{"n_kv_head": 12, "activation": "tanh_gelu", "positions": "rope", "bias": "none", "parallel_block": false, "init_std_o": 0.0, "init_std_up": 0.018, "init_std_down": 0.0, "beta1": 0.9, "beta2": 0.95, "weight_decay": 0.0, "schedule": "wsd", "decay_fraction": 0.942, "decay_shape": "linear", "doc_mask": true}
Each number is 128 + 24 x the weight over its row's rms, rounded and kept within 0 to 255. Layers, rows and columns count from 0. Numbers have three digits each. The size before them is the row's rms in percent of the matrix's.

# layer 3 MLP up, 1536x384, rms 0.0521, rows 389-399, columns 128-255
106:109117137135144125144073078099119130115079083140137118095115139123138107125145120116112103110172121141082115148078100144125152045128120121144137137079131134102136138111141131123117142160179125095130125141146161134104129127105140121155109162097099104129105173108161137133126098123151144128143153114111107158089124188111104120115149095120124141131118166143089130141110122093122130174115
092:112152100124094131131168169127185119107059125134106167087131138123200084127096134170165178111111149117120122151158099133133126130120153162125162185100148128120124102108137170108129185134159119132131111088128150114114157147131139123124141131130140124179147136160142146128079113139078135112133119125120121103144141099172142120123147131148101119150122151142148120136154174189137106115169
099:104110089122124109111068115142144164140128113131182102163146146065113141093108093146110105099141122131076132116126132138141143100132157081163126097157145100095098115120172145176113129121113127069097115117117139139130146139115121150114122136089158124111115122091145114148119140156097162137147115091060119124106157172102141126153137103120132113124155121115146155137115134166101143129094
107:151112106145116210152126088121174114108106160131133125070143154127143124117100127123127135124096158125159096171122114134165137099110166164141143136126100124137129152142170095119119118141141142133166133139138133102140115121129158151145172160156132174139142134148123086132141160151156182169082154146116165110103121126163098090144150127112108124134181193138150127159113125120103143088173
104:089145148119126119109139172134142151108103149170134124150135128134140144134102130120169136113067141108138111134196183122144138095139154107139126192116113098136065107166166076101135181109132129150114125117153132141114132163122109106130113163143180102104109133137137152121086134112147152140108151147122150142140094135128120155129096104152137096126104091132131195152159116120138138190116
103:130089167133082114109121141133113139102108132114154121115187147145180139169111149158134158148166155162126143120078134133073124133115093148113116178145157110145149099143119134134139120114120166126131123135136111124100202128147152139122148142117145103148103103127150108124106137132107113100151136173113128141142107109153072124132124141106131112144127145142117125180141116111137127177079
102:136151104177097105097123157110117117138124117137166126126128129097155079124139096151122147141160135154126166143089137180143138128112146146185110085115140130141098129180162140088111121151125146113064124124118145155078184101103114161129111166088125096107117140092126136130104159133122110104130164166111110071127140146132114096145149118114122141111141123117093098129151153149114145140146
097:128133087148115196109130133097125121064100132093147123134114142131170128111138134140092123082151127085156138149095150118163149105111067153131139173105143125081098100104137116142189130127183125113109115102131160141133147134108142123110112104144104086117128124140118096182114106145131118119137087171122086145125136143144132148139173142117123119134087141088113122172115073156107128179084
109:143097180136135131120134169144121113126169130107128111150134118101123144147138133131099172137151125091118112114140142194160129139156126150150103138131145095109112130148152126126196149093139136126132113124120130110115169137088120106118140154144087147138090168152141126164133144117098121107159124119125157133139111098123133141097130121109127129153092130058124095131135083103127140152122
100:083154121156110118137093144086126140141142176106142133127130141094150160111129127138087120167112126120113150162122112124080160139116122117136138127076153133157146149164154102104098122101151118139121092083147132133135134111175107127097073144105114151148144177152111121135118124181121132049150135161113149143130110146134117120150126090132147146132114123122114102129106104141106117180086
096:151189159141100137131153117128096109099133145130121156120151119158138124137114135155089128074111090124141101140172123141112157119133114100147169171107157131128098110106107074117110150108157109109140136096166128121146109116098125118102152180141097136189181109168143087129103111122111162151119147116128127189153143124104110116118107144132114122116075162147083141144150143140100138159153
# layer 3 MLP down (transposed), 1536x384, rms 0.0423, rows 389-399, columns 128-255
088:099091133116121141138112141144135096129172132109126105156106112174155139125110128125097127125107066137121109136111163151132138140116151102150110121102126098173147115142139118161127140141103082153121091108134098072105153126120139129150127093111142160161143139167144141072105126156094116109126153102148147120159132127122095130137121100131115118112112131100107153129092119145121131105155
092:097117119100134099092114129102138091105099093107128107158144155118150143158148126168155102130139127136113103140132113142142140163131109108153150120078124126161117141113175135137131113151131162125140078161078119148161110120158079131147121183158153176094082080081121109142158108146133143145124143129104122112160133148096146096135133112152105136141095130155142134107130102098123151107109
093:126102096159101154138182125109081115096118124106143110109124138141153132102115136120109120163142098119106121078119107107136132134146172144128149127160142136137139121113160112122127142113112133162119130118179097145145130137159138141105097137107136165156125105125139167111128137075166131088184102134170114155139120119123105131114121131126122151103102131105097124169120148125128131092153
101:153144166132110088143087099131136166130116132080149113136085137147122141109185119111127129142098107134135112091148123089134158129135132140130167153131144113137131156135136124125166116100158090156117147118104147171149124139068108116121120111129145152106108106152118100106121157123133112161170182097081064115149173124133100096095143111127144126146107109126138136101109070118118090143093
108:109110135147114143155163173110149119089098143100123114118121094124135094162121105129144115158130066140117109171151159132141140146070138124091146121114161121121121129128176164084153108140130133070123140133086126090161122156098157147145186114137143131150140134137133169129156133176084110147116143098131140140120139143090119150135119091123105119119172143143134114140125160088106157162140
099:136094140167169098146118169145163112191105128115133113135133131135104168126171120129121121115130167154123138171110140155134158125156101121101093121153154137145135136092154112121140123094175120132135102091114143166151102133138155110143137152141124140136088102135120122118142143137114141137187149146126124129125110083125155127135120176069106126160136146153111143173090090128131118146145
089:085126151112104074116168134126109133109147144138153132122148158140128142141077124171089135152103122119146147125156140144143148153142149119103131174127087140163120143153090111135107112120104140122112096111091129131144144109083147154136152107128134165156082109166094113120142175139155106159122152092169081142149080153144111184120099160058127161102119125123125128145115131095151126107162
087:104150118105092152075124130153145138108134167143090139130146125157151118095151150147135161158127122122126108142172140143101132158103167099117145125138188133119120140120134169129155093130130105128127084131114138106124131119125152125139131125157152149107137111129065137143121097156105150107138099124144086121111154076139146160094133093162154120138152193142108185143111119096117093108092
112:152119140138131161097092132153129136098183151174116166098089109139123092119151115116136157126173093139125100104144099104109133158093117096074152130129151157146135098076135123157108095096131085159165124137128143130134101140138122120123184176137142107127139145090115155138098097152121111099069155138106105136148142099128181141093129149112103133086174147140108166119153149117140115135193
090:140139131146124190063133103157121165142157146152117130090110106149155170130136139107119131135114131123129142136137118148135139123136145159118106125141077134148132155119074146126131099143130116124140132124092116086141111120125125168134116131091106103152107137154130112141154094097151141132109102102123184114133169152135099169101110159118102120133138151151135138150150082125138126121104
099:136141133135115131122103158113153147157150149128115078135106115111152145130129141115153137124132136120110158104101118138170137126152109157090092098104122157132157119167164132129137072158118147140142099136132148146100157149162117101107144134161160126129133139118106102119130126086106124155191143133134118094110176145129141141100113084145122145168132115134180159108151079119085119125195